config = dict(
    num_hidden_layers=24,
    hidden_size=128,
    num_attention_heads=4,
    num_key_value_heads=4,
    head_dim=32,
    intermediate_size=320,
    vocab_size=4096,
    hidden_act='swiglu',
    norm='rmsnorm',
    norm_place='pre',
    norm_eps=1e-05,
    positions='rope',
    rope_theta=10000.0,
    rope_fraction=1.0,
    qk_norm=False,
    attn_scale=0.177,
    bias='none',
    tie_word_embeddings=False,
    parallel_block=False,
    init='uniform',
    init_std_qkv=0.0442,
    init_std_o=0.0442,
    init_std_up=0.0442,
    init_std_down=0.0,
    optimizer='soap_variant',
    learning_rate=0.00702,
    beta1=0.95,
    beta2=0.95,
    weight_decay=0.047,
    lr_head=0.00593,
    max_grad_norm=2.0,
    warmup_steps=200,
    schedule='wsd',
    decay_fraction=0.874,
    decay_shape='pow',
    final_lr_fraction=0.05,
    batch_tokens=32768,
    max_seq_len=256,
    doc_mask=False,
    z_loss=1e-05,
    train_tokens=159000000,
    max_steps=4853,
    dataset='wikipedia_en',
)
Each number is 50 + 10 x the weight over its row's rms, rounded and kept within 0 to 99. Layers, rows and columns count from 0. The size before them is the row's rms in percent of the matrix's.

# layer 6 MLP gate, 320x128, rms 0.229, rows 103-121, columns 0-127
109:66 68 46 49 40 55 54 56 38 40 71 46 42 54 43 45 67 48 44 58 47 56 45 40 53 37 42 32 38 47 51 56 31 42 68 60 39 40 26 56 59 48 47 41 71 45 45 52 68 55 46 59 38 65 40 43 61 68 46 53 71 44 56 58 41 53 54 43 56 42 65 42 46 44 44 41 49 54 53 42 52 52 59 69 58 39 58 51 51 67 52 43 43 47 41 45 63 49 44 57 71 36 40 53 51 36 48 70 53 61 42 49 27 47 61 43 61 47 45 30 47 52 42 63 37 45 56 46
096:37 51 54 69 55 64 35 46 54 48 40 47 33 59 45 54 58 39 61 25 53 78 55 67 43 68 37 56 47 52 43 48 83 46 59 57 44 48 53 57 34 45 48 54 48 53 41 48 54 48 56 46 37 53 51 42 49 34 42 55 60 49 31 52 55 58 63 34 64 57 38 56 45 58 48 42 67 43 63 44 59 64 39 54 44 62 56 71 66 52 41 59 40 49 54 57 44 52 44 43 59 64 53 50 58 51 45 67 62 67 64 53 46 47 57 48 62 54 47 56 47 36 63 40 51 43 45 36
102:63 43 54 38 50 46 49 53 45 29 42 27 52 57 45 50 38 52 57 48 54 49 37 33 49 47 41 61 73 59 41 56 64 44 42 38 37 42 33 31 54 47 61 54 56 65 56 52 57 38 68 64 55 43 39 52 73 58 51 53 45 63 61 42 61 64 50 40 74 65 54 46 54 48 55 30 55 26 40 54 66 45 58 50 65 41 34 48 56 38 40 57 52 42 60 36 46 53 33 49 43 56 60 34 56 38 58 49 48 42 51 39 62 39 51 46 46 49 54 62 45 42 52 39 53 53 42 48
114:42 51 50 47 37 58 45 53 47 49 57 35 47 42 38 52 38 53 38 52 49 53 64 49 28 35 27 47 59 41 54 36 57 40 44 48 44 66 43 47 48 40 62 45 55 64 67 42 49 38 33 37 65 45 53 50 30 30 49 45 49 65 65 18 51 43 51 53 55 65 59 29 56 46 66 56 64 48 54 59 49 59 42 57 37 44 42 41 45 36 47 42 47 45 64 58 57 74 44 39 50 54 53 33 34 72 55 52 61 58 47 48 48 56 52 49 49 55 40 54 50 54 52 52 33 58 57 50
110:50 51 44 75 63 66 40 76 51 65 64 56 39 47 50 49 49 37 49 43 53 67 49 50 42 39 77 49 46 53 42 30 49 51 48 52 68 64 49 47 51 46 52 59 45 45 52 64 36 55 62 49 60 47 68 36 56 39 57 56 36 57 64 53 42 50 39 50 36 52 60 35 64 56 52 47 62 56 32 53 52 65 51 42 51 59 48 56 49 51 51 63 58 70 43 40 51 43 64 53 54 45 60 53 57 46 46 63 65 49 48 38 54 34 42 68 39 64 62 62 47 58 58 59 62 67 48 36
101:55 69 59 50 43 59 36 24 56 74 52 75 52 50 42 58 52 69 60 44 68 52 42 36 47 38 49 37 57 49 61 50 46 61 54 46 30 30 45 59 43 60 42 31 63 62 38 64 53 56 44 57 61 49 50 42 59 68 49 47 60 41 56 47 55 66 47 48 56 60 48 47 60 53 51 43 40 46 47 41 74 40 39 43 55 41 46 35 49 63 59 49 45 57 43 53 52 41 38 51 61 48 76 49 72 56 41 50 57 38 47 57 46 54 56 31 42 57 59 45 42 41 51 52 50 47 57 46
091:65 56 58 44 38 65 40 35 48 49 55 57 41 48 59 43 42 53 54 44 44 41 46 50 48 52 49 38 59 47 52 73 38 52 44 44 50 60 53 42 55 39 66 29 36 34 45 46 41 58 51 52 65 55 56 55 69 36 51 56 61 51 59 71 52 35 72 32 32 52 71 55 77 43 52 54 50 64 42 49 55 48 33 50 51 53 39 47 56 42 78 32 35 55 52 38 52 44 65 56 54 64 50 50 46 51 44 45 52 44 66 50 49 43 41 51 49 61 55 44 41 45 41 32 38 41 37 59
125:55 44 57 63 54 39 48 61 50 55 29 64 38 50 23 39 57 39 62 32 51 57 43 62 46 43 57 50 55 36 50 41 55 53 50 34 36 60 32 45 45 53 54 53 38 45 38 50 43 65 37 51 46 50 56 46 56 57 45 44 54 65 42 48 33 38 50 51 53 57 56 39 39 54 51 52 62 42 59 58 50 33 65 42 57 51 58 40 65 30 38 51 62 48 58 42 49 59 29 52 55 39 63 48 69 48 37 57 51 44 58 57 52 62 51 68 63 68 22 61 42 57 45 29 42 53 48 46
100:39 55 38 56 53 65 47 54 37 38 29 60 63 46 35 44 50 50 58 48 25 56 55 55 46 56 55 67 54 38 49 47 51 50 31 43 55 36 64 39 52 68 55 39 42 24 43 34 36 64 43 57 45 50 48 33 52 47 42 56 52 65 53 63 48 44 66 41 41 67 55 50 50 56 60 49 42 63 36 57 59 42 41 35 58 52 60 50 58 64 54 56 44 74 62 47 55 48 48 72 40 48 41 30 56 52 36 43 61 63 39 62 43 44 48 41 55 47 36 56 49 47 58 38 43 52 58 54
104:52 54 57 52 54 33 35 53 53 62 54 43 45 48 44 52 34 57 48 58 29 59 43 47 54 53 67 46 56 71 46 45 31 58 59 37 56 48 47 60 59 59 46 68 54 49 34 59 63 48 51 66 53 49 55 49 61 63 45 65 65 42 71 47 62 46 68 47 57 64 56 54 22 48 41 59 60 57 47 58 48 59 51 38 44 56 27 47 48 44 26 45 56 53 54 71 49 72 50 50 37 57 39 47 58 38 45 51 61 48 59 56 44 43 57 43 51 58 43 35 48 53 44 66 45 67 46 34
092:48 57 46 54 57 47 45 60 51 63 41 58 43 35 40 61 30 57 50 44 56 66 39 47 46 45 59 56 54 45 55 44 47 51 58 45 50 62 50 43 59 53 61 49 42 32 82 69 46 39 43 50 63 40 54 27 54 44 44 36 45 60 47 54 47 55 53 44 57 61 51 44 32 54 43 31 56 56 51 36 58 43 50 66 46 75 37 51 47 63 33 57 56 57 57 43 50 55 65 58 55 40 39 52 44 53 50 51 31 53 60 66 49 69 64 72 27 44 44 51 53 54 61 59 44 67 45 41
100:56 45 60 40 60 59 43 39 64 59 44 56 57 45 60 46 51 49 44 43 55 53 37 42 39 35 78 45 40 51 44 39 49 49 58 34 61 50 41 43 43 56 44 25 57 55 58 48 34 51 51 47 57 40 44 25 56 45 61 47 67 51 53 47 55 54 38 66 50 38 54 59 72 44 48 43 51 52 36 47 41 52 47 63 32 57 71 28 17 61 39 53 50 60 55 53 59 40 57 47 43 38 55 42 52 48 56 42 41 55 32 45 56 55 53 67 51 38 47 68 58 53 53 56 45 40 44 59
120:47 58 45 58 57 47 65 52 66 38 54 55 34 50 54 48 44 56 47 66 59 68 50 48 59 58 57 52 64 43 58 60 51 45 67 49 41 39 46 32 60 50 58 54 61 46 41 30 50 46 63 56 54 57 80 41 51 55 52 46 53 41 60 31 51 39 37 60 52 64 35 61 60 46 54 49 48 47 42 42 33 47 54 32 62 43 49 44 55 37 60 36 50 62 45 75 41 40 57 35 42 47 43 57 35 32 54 50 58 75 42 74 35 52 53 53 53 42 50 56 47 61 36 57 56 53 55 57
115:52 60 27 48 56 55 53 56 61 45 52 37 55 44 52 45 56 69 44 49 52 41 35 47 59 49 38 56 60 56 69 51 41 38 39 41 50 38 38 26 38 40 63 50 73 49 54 38 42 61 31 40 50 41 61 46 54 53 52 40 54 40 61 56 55 47 44 36 54 68 63 55 34 58 38 55 61 34 33 51 54 62 69 35 48 55 39 67 51 45 42 68 49 42 43 61 64 39 36 38 48 70 44 38 44 51 49 43 44 39 67 51 46 59 53 46 46 33 50 54 53 50 36 66 51 54 57 43
100:61 43 58 53 53 47 52 46 36 60 41 39 59 49 64 43 50 59 53 55 62 50 60 62 53 53 46 54 71 46 60 52 48 44 61 48 42 43 41 50 63 50 45 56 56 65 56 75 41 41 63 56 48 40 56 32 55 46 63 49 56 36 61 42 44 57 53 38 61 49 52 50 45 29 45 51 68 61 51 40 48 68 36 44 38 51 47 52 50 54 35 59 54 57 37 61 50 49 41 39 45 63 27 53 34 56 68 45 42 55 52 37 47 75 50 30 60 37 38 52 45 69 62 73 66 54 59 41
087:46 45 79 48 50 54 31 48 60 53 53 56 57 54 45 57 45 47 38 51 43 62 48 48 69 56 44 42 48 49 54 25 63 63 68 36 44 52 58 41 50 49 52 61 63 61 55 53 57 45 42 55 73 46 56 42 41 44 44 56 36 42 63 54 43 67 68 42 40 61 46 49 56 46 36 53 64 37 53 53 43 52 51 37 56 54 41 56 33 51 75 71 40 50 51 51 49 59 49 35 64 42 56 48 44 43 54 60 60 20 63 70 54 62 59 53 46 59 43 62 57 60 54 53 53 66 59 52
103:47 59 60 34 40 63 60 51 44 50 45 56 41 36 47 64 38 52 52 45 46 73 42 59 48 49 40 28 44 31 56 52 43 44 58 42 45 40 42 56 40 57 44 65 42 48 74 44 44 46 40 41 61 54 61 43 56 54 44 55 22 74 38 52 53 43 47 56 46 40 60 44 37 53 39 38 76 34 47 61 56 41 47 63 47 58 46 50 48 61 46 56 50 51 70 54 38 35 48 58 47 35 61 56 47 47 62 58 46 55 41 58 61 59 70 51 28 62 51 51 52 51 59 45 49 67 49 46
086:51 53 34 41 40 59 47 42 57 54 71 56 47 58 71 41 68 42 49 40 45 65 50 46 49 50 49 27 53 61 41 65 54 43 42 50 47 54 36 27 41 38 49 31 49 27 53 43 67 39 38 51 36 44 40 53 30 50 57 31 73 59 50 43 51 77 49 35 65 48 46 51 58 45 52 33 43 44 44 57 58 43 39 48 47 44 63 66 54 53 63 54 47 50 44 36 37 44 50 61 63 44 38 64 50 47 57 46 60 42 35 40 55 60 45 42 45 49 49 50 51 50 46 51 47 42 36 40
098:57 48 49 50 46 53 63 52 64 41 68 50 57 41 46 33 60 38 44 60 55 41 41 44 50 53 48 70 58 38 66 49 62 59 59 39 33 45 44 54 66 52 65 25 30 47 56 59 68 41 70 58 41 54 43 48 56 66 46 59 53 44 47 43 63 43 61 76 54 41 52 58 43 35 45 51 51 51 55 48 25 51 49 32 57 55 29 50 66 53 56 52 52 53 66 40 53 47 59 48 43 50 62 65 50 23 46 39 36 51 43 42 58 56 57 49 33 48 59 47 50 46 41 50 50 38 56 44
# layer 6 MLP up, 320x128, rms 0.221, rows 103-120, columns 0-127
102:47 46 54 47 53 38 42 71 68 65 50 57 42 64 66 63 46 59 47 45 65 60 56 47 66 75 44 44 51 54 58 47 54 49 49 57 50 62 49 41 51 51 55 60 51 50 52 36 44 47 64 60 58 37 44 57 44 46 39 54 50 46 53 43 57 63 29 51 63 44 56 55 50 49 32 52 40 43 54 33 43 58 49 46 47 60 46 61 71 47 67 54 57 48 62 46 64 65 49 50 81 57 34 43 57 58 57 39 58 65 65 53 49 53 47 43 40 43 73 47 67 32 56 45 56 33 57 69
092:53 43 40 50 14 53 35 37 43 51 49 63 43 48 54 56 52 63 57 32 53 45 49 39 65 49 76 42 52 50 46 67 42 59 40 40 47 33 52 42 58 36 37 38 57 55 38 65 47 38 62 51 60 43 69 50 45 44 46 63 58 59 54 40 52 44 60 43 40 54 39 52 54 42 49 58 36 46 44 52 52 42 61 49 57 47 32 61 48 50 31 44 70 48 64 54 41 41 55 56 30 50 47 46 52 50 58 68 67 29 47 41 43 42 62 49 58 51 48 58 52 47 44 35 50 51 74 43
092:41 40 32 40 55 40 50 61 51 47 35 38 42 35 34 49 44 66 53 41 59 41 36 49 50 52 50 54 55 44 56 48 66 51 72 39 50 46 47 47 52 38 39 60 52 55 66 55 44 50 54 47 44 49 74 59 37 52 34 45 60 36 24 54 51 66 46 49 40 50 51 49 51 53 57 30 28 51 57 74 55 50 62 61 72 43 63 68 51 36 53 45 58 63 52 59 33 46 54 70 64 63 55 50 52 46 51 57 32 53 50 52 53 59 38 53 37 53 43 56 54 60 42 65 47 57 42 55
110:32 30 25 56 41 54 51 56 60 54 48 67 61 58 51 56 41 50 64 43 36 45 37 49 43 20 60 44 38 57 53 44 52 63 47 50 68 62 48 51 28 40 55 60 47 60 64 44 40 65 34 73 57 70 51 61 48 47 50 50 56 57 54 61 52 59 34 41 34 53 69 54 63 59 58 45 43 45 45 68 55 61 48 45 56 56 61 59 50 66 54 32 50 55 50 51 45 67 38 44 56 59 48 52 52 41 45 38 46 49 58 48 54 48 50 49 62 52 45 46 46 43 53 47 64 43 63 31
106:46 50 50 52 53 57 57 61 36 68 65 63 42 43 43 47 47 44 31 46 59 49 49 42 68 47 78 53 52 35 64 48 26 37 51 61 53 35 67 45 50 61 43 56 66 47 63 41 45 63 30 51 39 41 58 34 55 38 39 39 46 41 55 57 48 30 41 55 46 53 52 56 45 48 63 36 54 65 63 40 54 56 44 52 43 45 56 60 42 45 52 46 54 54 48 54 56 27 66 36 51 53 45 67 60 49 39 50 59 56 61 54 22 47 57 41 44 42 51 40 34 53 32 45 50 54 48 61
103:59 58 52 48 73 31 62 36 51 46 33 43 54 45 56 54 42 52 36 53 64 49 50 42 44 48 45 44 61 50 53 79 45 67 58 39 65 58 49 51 48 53 58 41 46 22 48 37 49 38 38 68 51 49 42 56 47 46 46 43 34 50 44 69 54 48 41 34 39 63 61 46 37 66 48 27 50 54 73 47 54 48 63 54 56 53 46 53 37 67 54 41 53 53 54 37 49 46 58 53 67 30 42 51 46 56 61 58 48 60 54 49 53 41 54 70 51 36 46 45 55 50 63 38 59 47 58 38
089:42 22 62 43 56 51 52 48 62 32 53 45 63 67 33 60 51 47 55 36 41 57 47 55 56 53 74 47 49 45 53 54 54 35 53 33 58 46 52 49 54 46 48 52 55 41 60 47 51 40 43 44 49 50 44 47 36 55 42 45 49 62 41 42 60 54 58 45 58 43 43 55 62 42 46 44 66 46 44 47 36 65 60 51 45 49 66 37 47 33 48 54 43 31 50 65 41 49 38 66 54 61 49 49 75 40 43 54 34 77 35 38 66 33 47 46 58 51 31 68 46 56 33 55 53 58 39 54
126:49 52 61 37 47 47 50 27 31 71 69 69 46 45 49 49 64 25 59 45 52 49 50 52 47 48 49 59 66 60 52 41 65 53 36 51 55 39 53 50 47 56 44 46 33 53 57 43 56 39 47 46 50 35 36 60 52 65 67 66 52 37 58 61 65 59 52 58 50 56 67 55 53 46 41 56 61 37 67 47 55 50 44 42 50 44 56 46 66 47 53 58 44 43 52 41 73 42 52 41 43 54 67 54 51 48 25 58 26 46 46 45 52 41 60 32 60 44 33 56 55 47 37 44 57 56 60 39
099:47 44 60 42 42 34 49 56 55 35 39 53 26 39 45 48 46 47 46 47 66 55 56 48 64 42 47 57 54 53 56 50 51 46 74 47 57 42 45 51 70 39 58 41 53 48 56 40 53 59 49 60 55 46 32 72 52 42 47 53 45 48 43 52 34 56 50 48 59 48 29 63 64 60 46 35 44 59 52 49 50 79 49 47 51 53 43 40 39 52 50 40 36 18 64 63 57 63 54 42 63 54 46 43 63 65 49 63 54 63 54 51 68 71 45 60 59 53 55 58 47 47 45 48 57 76 51 54
094:55 57 41 36 55 52 69 56 56 45 36 41 48 59 64 67 61 46 50 65 55 70 55 56 54 30 47 52 45 48 47 48 41 50 48 69 50 57 68 61 56 62 57 54 50 57 43 57 54 68 39 39 57 57 42 49 40 43 54 53 68 41 44 40 44 67 25 50 56 49 55 47 59 56 48 61 56 50 49 56 57 50 54 43 53 50 59 65 55 71 56 54 73 49 50 49 60 28 52 38 39 66 39 33 73 50 43 40 44 69 77 51 39 59 65 49 46 50 56 48 41 53 49 64 58 50 45 56
087:40 49 58 56 49 34 48 40 55 49 50 48 37 37 43 52 32 41 52 67 59 50 60 43 47 40 47 57 48 51 62 43 45 32 59 25 44 77 40 55 55 56 49 61 48 35 47 56 49 41 53 51 50 36 40 34 67 54 50 56 51 48 47 44 57 41 42 63 55 58 48 53 51 35 25 44 62 51 37 45 58 50 72 51 51 73 46 49 48 45 43 60 57 59 52 39 63 67 55 51 41 26 46 68 55 44 46 49 55 44 65 72 49 65 65 43 51 44 49 64 39 45 53 39 51 60 54 30
103:68 29 44 47 22 54 41 58 42 43 45 56 49 35 62 31 39 61 50 39 53 46 60 50 60 37 58 65 59 55 48 42 50 41 56 56 59 58 47 60 53 53 48 57 40 35 56 38 76 64 38 43 51 47 47 54 51 43 56 55 42 50 41 52 53 44 40 61 36 49 63 64 55 55 48 32 34 40 55 50 62 51 51 53 30 62 45 52 50 50 60 45 48 39 63 48 40 64 53 48 37 37 64 56 46 30 67 48 43 42 42 37 49 50 52 55 19 52 57 66 64 33 50 45 57 51 52 54
120:73 60 45 40 58 61 53 59 42 48 31 56 42 46 49 43 79 57 44 53 39 48 32 46 54 40 37 47 43 33 52 32 61 50 54 40 55 51 52 39 46 31 58 47 59 46 53 54 55 41 51 41 39 49 35 58 47 55 41 49 49 64 63 46 43 68 35 45 49 53 43 41 55 35 57 66 54 58 51 57 41 35 48 70 43 54 48 44 57 44 44 52 67 50 50 62 39 42 63 51 54 30 42 40 59 46 53 46 41 55 34 76 57 42 73 50 29 51 44 49 58 44 39 60 35 34 49 53
106:31 56 73 48 44 61 34 75 58 48 37 50 47 66 45 25 53 46 56 35 51 44 49 50 38 65 73 47 38 50 51 55 44 45 57 48 43 53 58 68 48 67 40 53 54 47 64 45 56 38 61 52 38 61 46 45 55 47 47 30 47 58 51 47 58 52 51 51 45 29 51 39 59 38 52 56 68 43 51 78 42 45 55 44 38 54 43 40 41 58 55 47 57 57 46 34 57 42 58 62 54 49 60 73 58 38 63 50 39 62 50 46 52 56 41 56 61 51 61 57 38 47 38 52 53 49 70 47
098:56 55 54 52 38 39 49 32 51 66 37 56 69 48 66 44 53 43 64 50 56 51 44 53 29 53 31 54 58 49 44 43 53 56 58 47 51 50 61 64 39 50 48 51 46 41 57 49 45 46 50 37 38 37 29 58 41 47 63 40 55 44 41 40 68 47 62 50 41 39 69 33 41 80 50 46 59 53 58 40 55 54 39 67 53 54 47 52 48 57 45 48 68 54 56 45 51 70 59 56 53 61 62 61 53 31 54 49 35 34 47 44 52 57 76 73 37 55 44 53 42 52 40 59 48 52 55 64
095:40 57 26 52 49 44 54 57 55 61 37 57 40 51 55 48 68 49 57 58 77 31 56 45 63 33 67 45 42 62 42 35 64 39 39 50 47 47 46 41 51 41 46 53 43 59 53 46 44 50 58 65 38 43 46 58 49 54 58 40 54 62 52 50 44 47 26 39 71 49 47 58 55 58 55 41 34 49 43 43 45 56 59 36 41 60 44 60 52 58 53 45 36 56 56 41 36 48 49 52 51 48 53 48 65 46 37 73 44 57 30 67 28 49 51 65 37 42 40 67 49 41 45 50 46 63 37 38
106:45 38 44 53 52 33 27 50 53 44 46 58 50 54 48 42 44 36 54 45 64 34 48 41 47 45 59 73 47 62 57 43 30 60 47 64 68 39 46 42 62 49 51 43 47 55 39 40 45 60 57 46 29 52 40 69 59 48 57 54 51 46 55 62 40 48 58 53 54 52 51 59 65 49 60 49 38 64 34 52 25 55 58 33 43 58 28 42 39 34 36 40 48 48 53 57 58 46 49 48 63 63 52 39 61 50 48 34 60 54 57 43 38 66 24 50 58 35 49 38 42 41 52 54 57 36 45 41
089:65 29 28 42 42 58 66 66 63 39 51 58 49 59 60 42 70 39 33 49 59 64 52 50 61 50 50 42 50 63 41 48 55 40 37 37 68 58 61 43 41 48 45 36 45 29 51 46 37 35 37 44 38 59 49 55 38 51 50 20 63 51 52 31 39 67 50 52 60 48 44 67 63 53 51 39 40 68 30 65 56 51 46 39 46 66 46 54 43 45 50 56 41 47 45 31 50 48 54 55 57 52 52 44 55 68 58 46 54 42 43 39 51 56 49 47 49 46 63 38 50 49 48 50 46 44 50 43
# layer 6 MLP down (transposed), 320x128, rms 0.205, rows 103-120, columns 0-127
103:36 63 63 60 45 73 46 54 55 53 53 36 36 49 46 57 54 60 56 56 54 38 56 55 59 44 45 64 67 51 47 59 52 46 51 49 37 59 58 59 54 39 54 57 68 45 46 63 48 41 59 34 56 45 48 33 49 54 63 37 56 42 46 46 47 38 60 50 29 53 60 66 66 35 74 38 60 47 38 25 59 30 60 42 44 65 47 40 40 62 40 54 32 39 48 42 55 47 36 73 57 50 38 63 43 48 40 49 45 54 45 38 58 53 48 47 41 46 45 41 41 52 73 50 54 51 40 48
094:60 62 37 60 48 65 47 51 51 58 44 20 39 55 55 41 50 60 41 34 45 56 40 48 33 50 44 40 64 33 40 46 57 58 53 74 45 52 54 57 48 58 50 44 52 60 61 55 42 60 40 52 51 52 38 36 54 51 53 64 49 42 37 25 41 40 46 47 55 55 37 45 34 60 51 43 56 34 42 44 77 61 49 48 57 54 52 48 59 46 62 44 31 41 51 56 52 58 26 56 48 71 37 45 38 35 62 53 69 62 54 51 48 46 48 45 50 43 57 46 51 63 54 42 35 54 46 30
094:44 39 50 57 39 50 41 36 52 44 34 62 45 41 57 35 47 54 67 59 36 50 49 63 59 47 49 34 35 32 44 29 49 45 63 48 54 37 47 50 53 56 43 53 55 38 40 50 55 53 61 59 76 51 65 23 50 42 54 61 57 36 56 34 43 62 53 54 59 55 52 29 60 58 57 43 49 63 46 59 50 48 55 63 55 57 48 52 54 73 61 45 51 59 57 43 49 63 46 32 53 42 72 38 48 45 66 52 60 51 58 49 39 47 28 57 51 52 48 49 51 44 33 42 48 70 54 32
109:55 64 51 49 53 40 54 51 41 56 55 60 44 52 55 60 52 43 60 56 69 67 42 56 49 41 56 41 46 51 57 58 59 58 58 46 61 42 52 58 44 66 55 32 39 70 38 55 49 54 60 76 40 58 47 35 38 47 40 40 46 43 59 49 57 44 46 33 28 41 26 55 57 53 57 54 56 35 53 43 58 46 45 36 50 43 58 45 57 62 57 65 55 77 82 42 49 50 52 32 49 66 53 58 43 52 42 54 45 59 48 25 50 42 39 59 59 52 46 47 51 58 51 47 51 57 64 33
105:49 47 39 44 42 33 40 54 50 35 46 58 55 40 40 44 52 59 53 45 36 52 50 46 52 41 51 57 55 62 41 33 56 54 53 40 56 54 34 58 63 62 43 49 41 27 56 62 63 35 70 57 52 50 71 60 57 47 59 50 35 50 60 34 25 41 49 61 49 56 53 64 66 64 59 40 43 31 48 75 43 51 61 47 31 50 62 36 55 58 44 62 63 51 38 54 40 62 58 48 56 57 46 56 70 48 50 42 56 60 38 46 53 53 47 41 39 66 36 44 38 40 56 57 59 39 61 52
101:53 42 49 50 46 49 29 58 55 68 62 57 63 34 51 37 38 57 69 56 33 38 43 64 41 46 43 57 46 44 55 47 49 39 46 56 46 53 64 58 34 50 47 50 35 58 47 48 49 57 38 61 63 54 63 53 57 38 61 56 60 56 66 51 50 46 72 65 35 48 46 54 67 56 37 60 47 38 46 48 47 53 38 49 36 33 38 46 45 37 48 53 52 38 32 53 57 43 50 46 51 42 68 55 64 59 54 57 63 54 62 39 66 67 59 20 40 58 47 42 53 46 37 35 44 38 56 42
096:56 49 42 42 42 58 51 51 57 52 62 46 37 50 40 50 42 46 37 64 40 70 48 65 53 48 49 47 47 57 48 40 66 54 50 43 32 29 39 45 44 52 42 41 55 38 53 28 44 31 55 54 55 64 49 43 18 59 40 42 51 54 54 60 37 53 44 37 67 50 55 43 43 41 37 58 36 55 34 36 55 45 62 40 30 52 66 59 65 42 44 35 35 39 65 66 46 57 37 58 51 47 51 59 55 50 53 47 42 47 36 46 49 45 50 49 30 49 57 55 50 65 59 44 54 62 57 26
107:48 59 42 38 55 36 47 63 65 66 46 54 48 41 65 29 45 32 37 41 42 60 54 66 33 60 33 48 56 52 59 46 57 60 37 42 42 49 44 58 58 34 65 44 41 62 42 53 59 45 49 47 43 30 54 65 53 66 56 59 55 56 64 48 46 49 52 53 41 48 44 30 40 49 59 40 32 60 60 47 33 58 44 65 42 55 49 55 42 44 41 50 49 50 49 35 46 35 61 33 43 46 54 47 45 35 62 43 34 50 31 53 63 43 61 38 59 67 63 43 54 54 44 38 44 35 43 69
106:40 55 53 38 44 22 46 45 56 54 44 55 52 46 41 54 52 51 52 66 65 56 47 59 45 38 51 32 56 46 64 42 52 41 51 49 65 48 63 57 43 59 43 51 46 54 48 51 50 48 28 46 61 50 42 46 47 39 37 63 57 45 49 52 34 52 63 44 45 44 46 53 53 61 72 42 34 54 42 71 52 80 40 60 46 46 65 60 73 45 44 66 47 36 50 54 36 64 48 43 57 70 52 49 64 49 56 61 55 55 29 53 46 50 25 52 53 46 44 45 50 44 32 49 58 73 46 52
096:52 53 36 53 57 46 56 68 54 44 54 53 49 61 42 75 80 42 55 56 29 42 60 41 37 54 50 46 49 41 49 62 45 64 43 65 60 49 50 51 44 54 61 46 32 62 45 44 53 60 41 56 45 52 52 42 52 50 39 50 39 42 60 40 28 48 34 52 53 41 59 18 50 37 54 47 41 44 57 37 55 40 39 53 52 39 63 75 45 64 48 56 47 50 38 50 47 37 48 46 42 55 70 67 56 48 48 40 56 48 42 43 60 66 43 53 58 66 39 55 44 46 71 60 43 51 56 40
096:55 49 42 63 45 34 46 65 55 47 64 26 65 53 45 46 61 40 60 55 50 46 61 54 47 47 56 49 34 45 50 46 48 64 38 46 62 47 52 44 55 30 37 48 50 53 34 55 59 51 69 46 53 27 50 55 52 59 49 47 51 58 44 34 55 45 47 63 47 58 44 46 58 45 38 53 59 54 28 64 50 44 40 34 69 42 59 35 54 58 57 46 58 59 27 51 44 61 72 56 59 52 51 44 55 56 48 72 60 74 72 69 38 54 53 51 62 51 53 49 54 31 52 51 40 53 51 37
101:55 53 39 56 53 36 67 57 40 39 48 52 51 55 34 40 40 45 47 66 69 57 56 41 32 57 50 49 50 52 49 57 51 42 52 40 58 51 67 58 56 58 46 54 63 52 47 43 49 52 42 52 29 49 40 43 66 46 36 52 43 46 53 45 27 60 72 57 51 43 47 56 46 53 53 71 45 50 57 54 44 33 41 42 77 53 62 49 55 64 49 40 54 60 67 34 45 51 57 46 41 54 47 45 40 65 57 34 55 60 44 64 60 54 38 49 71 62 36 43 39 70 51 69 37 42 58 37
105:52 58 40 35 56 63 46 59 44 51 44 48 34 41 67 64 35 43 54 84 35 75 43 46 51 52 56 57 51 32 50 51 40 50 61 80 46 40 56 57 51 48 28 73 63 51 50 39 59 54 45 50 67 45 61 67 47 55 50 48 60 48 55 47 71 56 58 48 42 72 52 44 67 51 40 39 41 64 42 39 52 48 48 59 56 36 58 57 41 62 62 43 55 43 65 56 45 65 43 53 62 53 56 47 61 40 47 53 55 50 60 37 49 49 54 51 59 49 51 42 50 41 39 47 56 55 60 43
101:50 55 45 59 54 57 55 52 49 39 62 56 41 39 60 59 44 51 69 36 53 67 49 66 54 62 59 51 44 41 40 34 65 59 51 62 48 49 44 58 58 43 31 62 61 54 46 57 34 42 47 75 68 59 35 54 37 48 52 51 62 55 62 52 47 45 63 65 72 53 60 47 44 35 53 51 54 44 48 63 38 51 55 50 63 45 66 65 39 46 43 46 40 46 47 56 51 31 54 41 59 52 30 62 53 68 34 64 40 58 58 63 62 43 30 28 58 50 52 44 61 59 46 61 53 51 53 55
100:31 45 49 61 45 57 30 44 60 35 67 56 48 62 63 36 64 48 57 43 41 38 64 64 61 63 55 70 50 29 33 38 54 60 49 56 59 43 60 50 54 30 54 56 45 40 39 56 60 34 57 45 59 46 55 37 54 40 24 42 57 51 55 59 46 66 49 41 51 43 59 43 52 43 56 60 30 46 53 62 50 59 49 66 44 57 60 50 41 33 61 40 52 49 40 37 50 46 49 50 44 51 58 34 54 51 44 63 39 50 44 54 70 71 53 54 57 64 39 46 59 39 49 51 42 65 47 44
095:45 45 37 37 56 39 57 60 64 54 49 60 63 68 49 62 67 57 41 48 51 58 63 41 45 49 61 46 37 73 40 57 61 45 51 41 61 41 59 48 51 36 53 42 40 48 33 38 56 64 43 49 39 40 61 48 53 56 59 63 51 48 42 34 52 36 50 69 36 61 47 50 56 38 46 40 55 57 48 52 72 48 34 34 40 44 46 45 49 59 41 55 34 51 42 39 49 69 53 50 44 68 43 67 62 50 47 63 67 51 53 45 46 30 45 64 49 49 60 24 50 55 42 40 61 50 63 66
099:38 47 32 59 48 29 42 60 48 59 51 64 47 38 40 48 39 54 38 47 48 51 53 48 46 38 58 65 56 62 59 62 48 39 79 70 42 41 61 48 52 29 59 47 66 48 55 57 48 63 31 55 50 64 47 60 61 61 60 46 45 67 38 48 67 54 47 61 46 42 43 45 52 47 63 48 48 52 41 48 50 47 58 47 39 53 38 64 52 30 44 53 47 79 28 30 61 54 43 50 50 37 49 41 57 64 57 49 35 58 42 61 61 40 50 41 49 37 43 53 33 49 48 61 51 48 49 58
098:54 33 37 39 50 63 33 41 68 52 39 52 51 46 40 57 55 44 49 45 40 56 47 33 67 47 40 64 60 54 45 56 40 50 41 61 52 35 51 37 46 47 55 47 52 43 48 50 50 54 46 40 56 67 49 56 45 51 44 59 59 53 80 34 41 56 46 49 63 42 50 65 58 63 32 22 48 57 34 59 41 50 52 43 43 49 56 53 33 52 31 66 50 57 44 39 33 54 53 55 44 45 54 54 52 57 48 64 25 41 52 38 62 49 44 33 46 49 54 24 46 34 42 60 52 61 38 55